config.yaml
qk_norm: true
lr: 0.00877
lr_mult_up: 0.914
train_tokens: 213100000
dataset: "wikipedia_en"
Each number is 50 + 15 x the weight over its row's rms, rounded and kept within 0 to 99. Layers, rows and columns count from 0. The size before them is the row's rms in percent of the matrix's.

# layer 6 attention key, 160x320, rms 0.133, rows 123-127, columns 160-239
116:46 63 83 83 26 48 57 53 51 64 70 59 43 55 26 17 51 76 60 44 36 37 61 50 69 54 56 70 54 32 39 44 42 35 91 72 28 52 65 54 22 60 47 61 34 56 44 45 54 74 33 65 57 74 40 78 57 48 57 52 68 72 42 52 21 56 73 50 65 59 41 55 71 36 59 42 44 63 57 38
129:44 63 64 51 76 31 60 51 70 49 63 38 31 68 53 50 44 53 75 62 54 63 60 52 46 23 32 42 07 46 42 51 41 68 54 21 34 38 50 65 59 50 27 57 53 74 47 43 49 43 62 67 45 55 46 64 60 58 35 42 51 78 32 49 32 47 33 50 48 63 64 56 59 69 57 34 32 70 61 62
120:46 40 53 63 47 45 78 43 47 59 50 88 45 45 35 42 53 72 25 61 53 57 66 56 71 37 79 62 41 45 66 68 33 42 57 66 72 00 63 56 70 52 25 77 49 38 48 53 55 69 60 44 60 41 07 42 53 36 27 59 53 58 44 33 52 26 51 35 42 52 73 65 70 53 64 40 29 57 21 46
115:58 37 68 59 42 64 37 56 19 54 30 54 67 40 65 61 23 51 20 42 61 31 72 60 70 68 30 64 63 39 60 49 66 43 30 54 46 42 70 55 46 37 55 57 51 39 61 35 48 73 51 44 56 58 36 42 60 60 61 41 88 46 51 42 69 59 32 47 19 49 64 39 53 42 38 48 65 57 58 37
125:60 48 72 37 45 68 30 64 40 51 40 42 47 43 48 51 68 70 59 72 54 68 42 54 39 80 61 28 60 52 24 74 44 44 60 55 38 51 54 33 54 11 33 42 31 70 57 48 44 49 45 52 78 42 58 47 49 51 55 57 45 12 44 27 73 69 32 48 50 18 58 43 86 49 33 52 74 20 51 54
# layer 6 attention query, 160x320, rms 0.13, rows 124-127, columns 160-239
114:53 52 56 36 72 52 74 66 49 43 57 37 44 73 38 55 36 49 78 57 44 46 71 38 50 36 46 28 08 52 38 57 33 70 69 31 32 52 55 61 69 53 23 64 46 51 53 39 38 61 64 66 60 48 43 59 48 42 39 38 51 85 31 27 39 43 56 57 40 74 72 54 63 66 78 33 35 58 58 41
110:37 53 61 56 51 49 73 36 44 50 58 93 60 45 33 56 49 83 26 76 49 71 71 68 70 36 72 54 51 40 76 54 37 37 51 73 60 17 66 58 62 58 30 72 72 37 68 59 42 52 70 42 54 57 14 32 58 51 35 48 53 61 60 37 64 33 43 29 37 45 71 51 65 60 61 44 40 64 41 61
122:62 35 82 43 54 61 40 69 29 46 40 40 60 60 63 57 28 51 28 43 66 15 64 61 77 59 38 62 49 36 48 61 72 48 26 44 56 57 57 38 57 35 56 68 58 21 68 60 50 67 41 39 75 35 34 45 56 69 63 40 75 45 55 29 70 62 28 49 46 40 70 56 49 62 40 48 50 66 60 42
113:45 42 73 46 35 83 52 63 43 56 45 31 40 38 65 52 55 68 55 80 51 60 48 56 65 55 76 41 76 47 22 82 40 38 59 52 43 60 52 30 49 21 14 45 31 69 57 42 31 43 57 60 89 56 53 48 35 47 34 61 61 26 55 29 75 56 41 66 50 26 47 54 62 38 21 51 69 32 53 44
# layer 6 attention value, 160x320, rms 0.142, rows 96-111, columns 160-239
100:72 56 55 35 59 76 42 24 71 39 49 35 46 46 31 33 53 86 10 70 38 49 30 23 52 44 28 68 62 57 45 51 47 61 80 52 57 68 53 31 53 45 66 41 71 24 50 60 42 55 49 52 48 57 47 37 63 41 45 48 41 57 34 53 71 43 43 42 80 66 42 38 41 39 54 49 27 42 71 35
097:58 27 79 41 38 47 56 21 25 24 56 47 99 51 67 37 60 33 51 50 48 42 52 38 71 43 44 49 74 46 40 29 66 60 40 52 44 90 67 86 20 40 58 47 63 42 62 46 35 70 39 64 60 38 59 52 68 59 34 44 73 82 61 41 54 46 40 47 60 62 59 47 45 63 72 20 40 33 58 52
095:61 78 39 74 32 79 38 46 44 22 52 08 46 65 53 59 65 33 59 41 64 44 44 31 76 34 52 34 62 50 53 43 63 52 67 48 63 56 58 49 11 60 42 68 11 80 58 73 61 51 47 76 71 72 61 47 53 60 48 13 58 37 35 37 58 32 57 23 53 56 58 67 62 71 42 47 46 49 60 68
098:72 71 41 29 70 48 46 71 32 72 61 26 56 66 55 35 15 62 60 39 67 35 38 57 60 69 49 51 45 48 40 33 66 62 52 28 28 84 32 49 23 67 62 41 56 58 84 59 26 54 56 40 54 60 65 50 68 95 55 70 67 24 54 61 37 35 61 32 70 67 62 71 41 55 52 60 49 57 42 66
100:33 77 45 41 37 29 69 56 64 30 49 69 70 46 59 57 51 19 50 69 42 49 38 73 55 40 22 48 28 41 46 50 17 43 52 36 34 60 41 41 69 28 65 70 64 37 73 45 61 65 57 45 73 43 63 55 41 59 79 66 49 48 81 50 34 74 58 74 46 33 41 72 38 19 48 67 28 33 46 47
096:67 71 32 25 59 41 53 48 59 51 77 50 54 45 43 73 50 21 53 61 61 59 54 59 08 29 43 38 49 35 47 61 71 39 18 75 39 49 61 55 55 29 63 50 47 56 52 38 40 24 68 70 43 28 72 69 65 74 58 53 47 80 54 35 75 48 57 39 61 39 59 53 46 25 54 50 24 74 51 56
097:52 36 59 57 40 73 76 42 42 76 46 30 57 32 79 49 37 34 59 50 51 58 60 61 36 40 65 30 46 59 55 54 35 34 54 50 52 43 58 43 37 47 44 20 83 53 48 34 50 42 43 72 31 51 44 12 42 45 60 67 60 23 53 49 68 43 29 36 64 27 64 42 74 55 44 40 37 38 57 23
102:59 57 42 39 57 52 59 76 29 42 41 79 74 33 39 58 64 45 65 58 72 37 45 40 60 57 77 74 76 53 60 50 54 48 57 63 47 59 42 68 21 34 45 50 38 53 42 07 51 41 67 55 28 03 48 59 67 55 59 40 51 55 41 54 64 53 52 24 29 66 43 31 61 50 74 48 49 28 35 49
096:64 49 57 27 43 71 60 04 51 56 75 40 51 56 61 45 52 54 41 39 45 49 55 73 42 38 47 58 59 69 29 42 35 63 40 33 47 65 50 77 50 57 56 70 71 50 59 61 41 48 51 34 44 84 47 92 35 15 75 33 45 44 23 69 17 47 56 52 59 45 63 26 34 44 59 68 46 45 37 42
105:59 76 42 62 77 60 44 48 47 18 34 29 56 75 47 50 46 43 85 31 82 39 62 16 75 44 46 51 45 52 75 45 38 65 60 54 61 56 70 62 46 42 69 40 58 38 67 43 48 52 55 56 34 67 54 41 65 43 46 77 55 53 82 25 43 18 41 39 40 61 82 72 44 61 48 29 53 65 35 39
100:49 42 41 35 50 70 51 33 61 24 64 49 61 52 50 74 41 30 56 60 55 59 48 57 51 48 48 53 59 58 62 63 40 37 69 32 59 51 37 66 52 40 43 53 90 49 57 43 60 49 41 57 59 35 57 55 87 62 65 59 47 57 65 61 11 55 67 60 45 37 51 61 40 60 62 64 37 71 72 45
096:75 56 56 60 70 28 25 51 28 28 70 30 42 47 32 57 83 46 53 63 45 32 49 54 36 61 87 52 33 21 18 35 18 48 45 56 59 81 89 54 55 58 66 62 47 46 68 45 48 72 45 65 70 56 31 29 40 34 55 52 48 46 52 68 33 63 43 43 40 32 54 34 60 56 53 52 39 60 50 52
099:22 69 57 46 37 54 36 07 71 53 82 59 52 42 49 58 65 37 53 42 45 53 38 63 62 47 62 54 37 47 50 38 54 37 64 46 53 72 50 17 30 33 45 59 59 61 51 37 53 65 77 52 63 58 50 67 56 54 77 48 48 35 67 53 24 53 43 65 65 51 62 72 31 32 79 00 63 66 38 93
098:37 59 49 47 41 61 48 58 32 71 49 53 54 26 63 60 36 42 45 39 42 53 55 39 17 54 21 51 57 50 41 69 59 43 66 33 54 52 34 75 39 39 20 48 36 63 43 43 49 70 70 46 48 26 55 53 41 48 55 37 22 86 37 42 56 51 50 63 09 62 56 49 53 70 44 71 45 49 40 23
097:45 32 78 55 61 48 52 34 68 55 28 51 59 57 52 50 61 48 21 40 60 67 34 52 29 19 50 35 44 73 55 43 43 22 53 65 57 58 36 19 32 49 52 78 89 32 40 78 37 39 70 41 45 38 45 51 56 50 35 73 57 38 40 36 51 65 59 62 37 44 36 54 37 44 39 53 56 48 67 40
100:56 41 28 24 64 03 58 30 67 59 50 57 48 48 68 44 39 46 39 54 44 49 61 49 59 42 54 54 61 45 72 63 39 40 39 39 39 55 71 65 52 35 44 57 14 44 58 32 38 41 49 44 55 57 49 59 44 24 77 80 53 48 36 31 42 42 39 41 56 27 56 38 40 30 65 40 42 30 68 48
# layer 6 attention output (transposed), 160x320, rms 0.214, rows 96-111, columns 160-239
106:53 45 79 24 46 22 63 48 51 40 47 31 47 44 53 61 40 71 61 25 57 76 29 24 71 56 66 28 45 59 40 56 54 51 68 63 66 34 55 73 64 34 55 71 74 37 52 32 60 56 38 33 56 30 42 57 57 62 49 37 83 88 52 54 65 23 58 49 62 30 74 35 46 52 35 58 47 38 33 73
104:60 36 60 37 33 73 63 64 54 33 69 48 69 41 50 59 22 35 79 40 54 48 35 25 41 69 58 60 82 63 59 40 45 36 40 17 48 30 29 60 32 57 61 21 33 47 37 52 51 45 42 67 74 79 55 58 69 23 74 35 66 74 36 30 24 58 54 55 49 54 47 39 43 75 71 31 31 61 55 60
103:56 23 38 62 40 90 48 63 74 57 22 74 33 39 84 69 42 21 69 76 75 57 99 53 48 69 33 47 48 62 43 64 44 36 61 36 44 53 70 30 39 62 40 54 38 78 29 56 45 32 58 65 46 62 58 64 42 50 58 66 36 58 52 57 23 84 34 64 26 68 68 68 31 35 56 64 67 10 45 63
105:52 63 43 29 51 45 48 66 50 45 61 67 35 35 54 49 52 23 65 59 63 35 41 35 57 51 68 69 55 51 44 40 55 61 62 72 72 67 55 47 41 23 66 57 44 60 61 51 46 45 28 36 58 52 42 90 24 55 38 38 55 45 41 43 45 78 51 52 17 56 77 53 49 48 60 35 24 37 44 56
108:53 64 28 60 60 66 40 38 38 68 23 47 68 33 57 36 30 36 52 38 58 64 57 66 65 65 42 62 69 56 46 34 60 66 47 55 31 42 32 50 48 52 55 58 30 53 37 55 67 67 27 10 62 46 48 76 84 75 39 57 58 54 62 45 59 55 63 77 57 64 46 26 65 36 57 76 88 60 49 56
100:63 38 64 45 41 58 34 39 56 55 53 53 54 59 57 69 59 55 46 70 46 41 65 61 41 15 30 41 29 67 06 24 40 37 81 50 60 64 36 68 49 77 41 49 67 58 53 40 43 47 50 43 66 74 29 73 49 55 62 77 44 84 32 68 61 65 74 52 51 83 52 46 57 60 57 39 41 30 61 43
106:54 53 33 26 63 22 25 59 51 50 70 61 38 66 70 54 28 47 63 32 51 56 43 72 65 47 74 59 48 57 28 33 03 73 54 26 47 18 49 48 18 45 41 35 02 45 57 39 60 35 45 37 45 72 41 36 60 27 59 26 64 57 78 43 54 45 55 61 46 75 29 37 60 40 43 63 44 42 36 40
106:33 52 82 54 75 56 73 71 48 47 70 72 80 32 61 67 70 38 40 57 68 39 80 33 64 63 37 49 37 77 49 33 56 38 38 38 34 60 35 75 62 50 44 44 58 45 16 59 40 50 70 81 45 31 50 32 47 34 65 52 40 57 47 20 47 28 41 53 36 52 46 33 53 17 54 73 55 46 51 48
106:51 30 11 66 77 41 42 43 55 49 14 63 53 48 46 26 55 61 52 43 47 70 31 57 55 70 45 43 63 21 65 23 30 65 68 36 46 38 43 31 76 48 68 70 44 43 29 36 52 50 50 67 37 58 33 49 68 54 66 52 50 42 75 37 35 62 75 42 36 39 54 50 50 51 26 66 56 36 42 50
107:55 47 85 52 63 56 49 46 46 53 13 27 46 42 60 40 25 49 48 42 46 42 45 23 46 80 50 48 21 33 32 35 57 60 23 34 37 57 61 54 49 37 28 36 54 65 64 54 54 27 23 56 26 40 44 60 52 55 64 50 51 34 31 54 50 34 41 71 49 47 58 85 44 61 33 77 43 37 62 52
115:79 65 37 51 60 64 55 61 23 62 41 40 71 32 56 69 25 64 44 27 39 38 46 77 56 51 64 53 55 29 45 71 34 67 59 67 58 32 28 65 31 62 50 73 13 45 35 54 62 71 54 57 26 42 22 43 58 26 31 69 47 64 57 37 73 38 43 39 61 55 24 59 27 50 35 65 70 77 58 47
100:39 73 49 51 54 52 83 59 46 43 52 68 59 48 39 67 41 48 45 41 48 59 57 73 46 40 33 47 73 43 59 63 43 50 62 39 54 30 60 39 29 49 40 14 44 41 49 53 44 41 39 55 62 40 60 66 61 46 42 63 54 52 43 36 55 66 36 58 45 52 38 54 17 73 42 75 33 14 22 53
111:69 34 66 39 37 59 45 24 37 59 47 33 54 36 40 38 48 49 62 62 47 56 49 69 57 24 72 54 36 51 47 67 38 36 66 43 42 47 64 55 49 46 43 64 62 55 53 41 59 47 57 49 42 51 40 69 36 33 54 70 36 49 71 35 68 39 39 59 56 91 38 25 41 59 26 46 47 59 69 70
096:38 41 53 38 46 61 64 38 57 54 41 44 55 43 44 66 72 18 57 61 56 69 60 39 53 41 49 54 47 41 58 36 37 45 51 50 59 62 38 22 41 55 60 81 36 50 42 72 42 49 58 99 52 28 57 42 46 61 55 53 43 80 75 62 44 39 39 48 49 67 67 53 79 64 35 61 56 43 35 46
102:65 58 31 48 28 18 68 51 35 66 44 54 62 80 43 43 55 52 45 39 29 70 48 54 68 59 59 71 76 51 48 50 29 52 50 66 30 29 43 45 58 42 76 53 40 83 53 36 36 30 52 39 41 56 41 53 48 35 82 63 08 54 53 59 73 03 64 43 39 52 77 72 49 33 46 70 43 32 43 67
099:50 58 81 38 50 60 48 11 38 57 61 55 64 50 56 43 63 72 55 32 72 40 52 33 63 39 40 69 08 67 83 22 46 32 58 60 42 29 32 69 51 47 59 36 66 67 62 43 48 37 64 63 38 26 68 61 43 27 30 47 44 53 17 71 56 82 26 45 63 43 47 27 50 57 81 43 47 57 46 42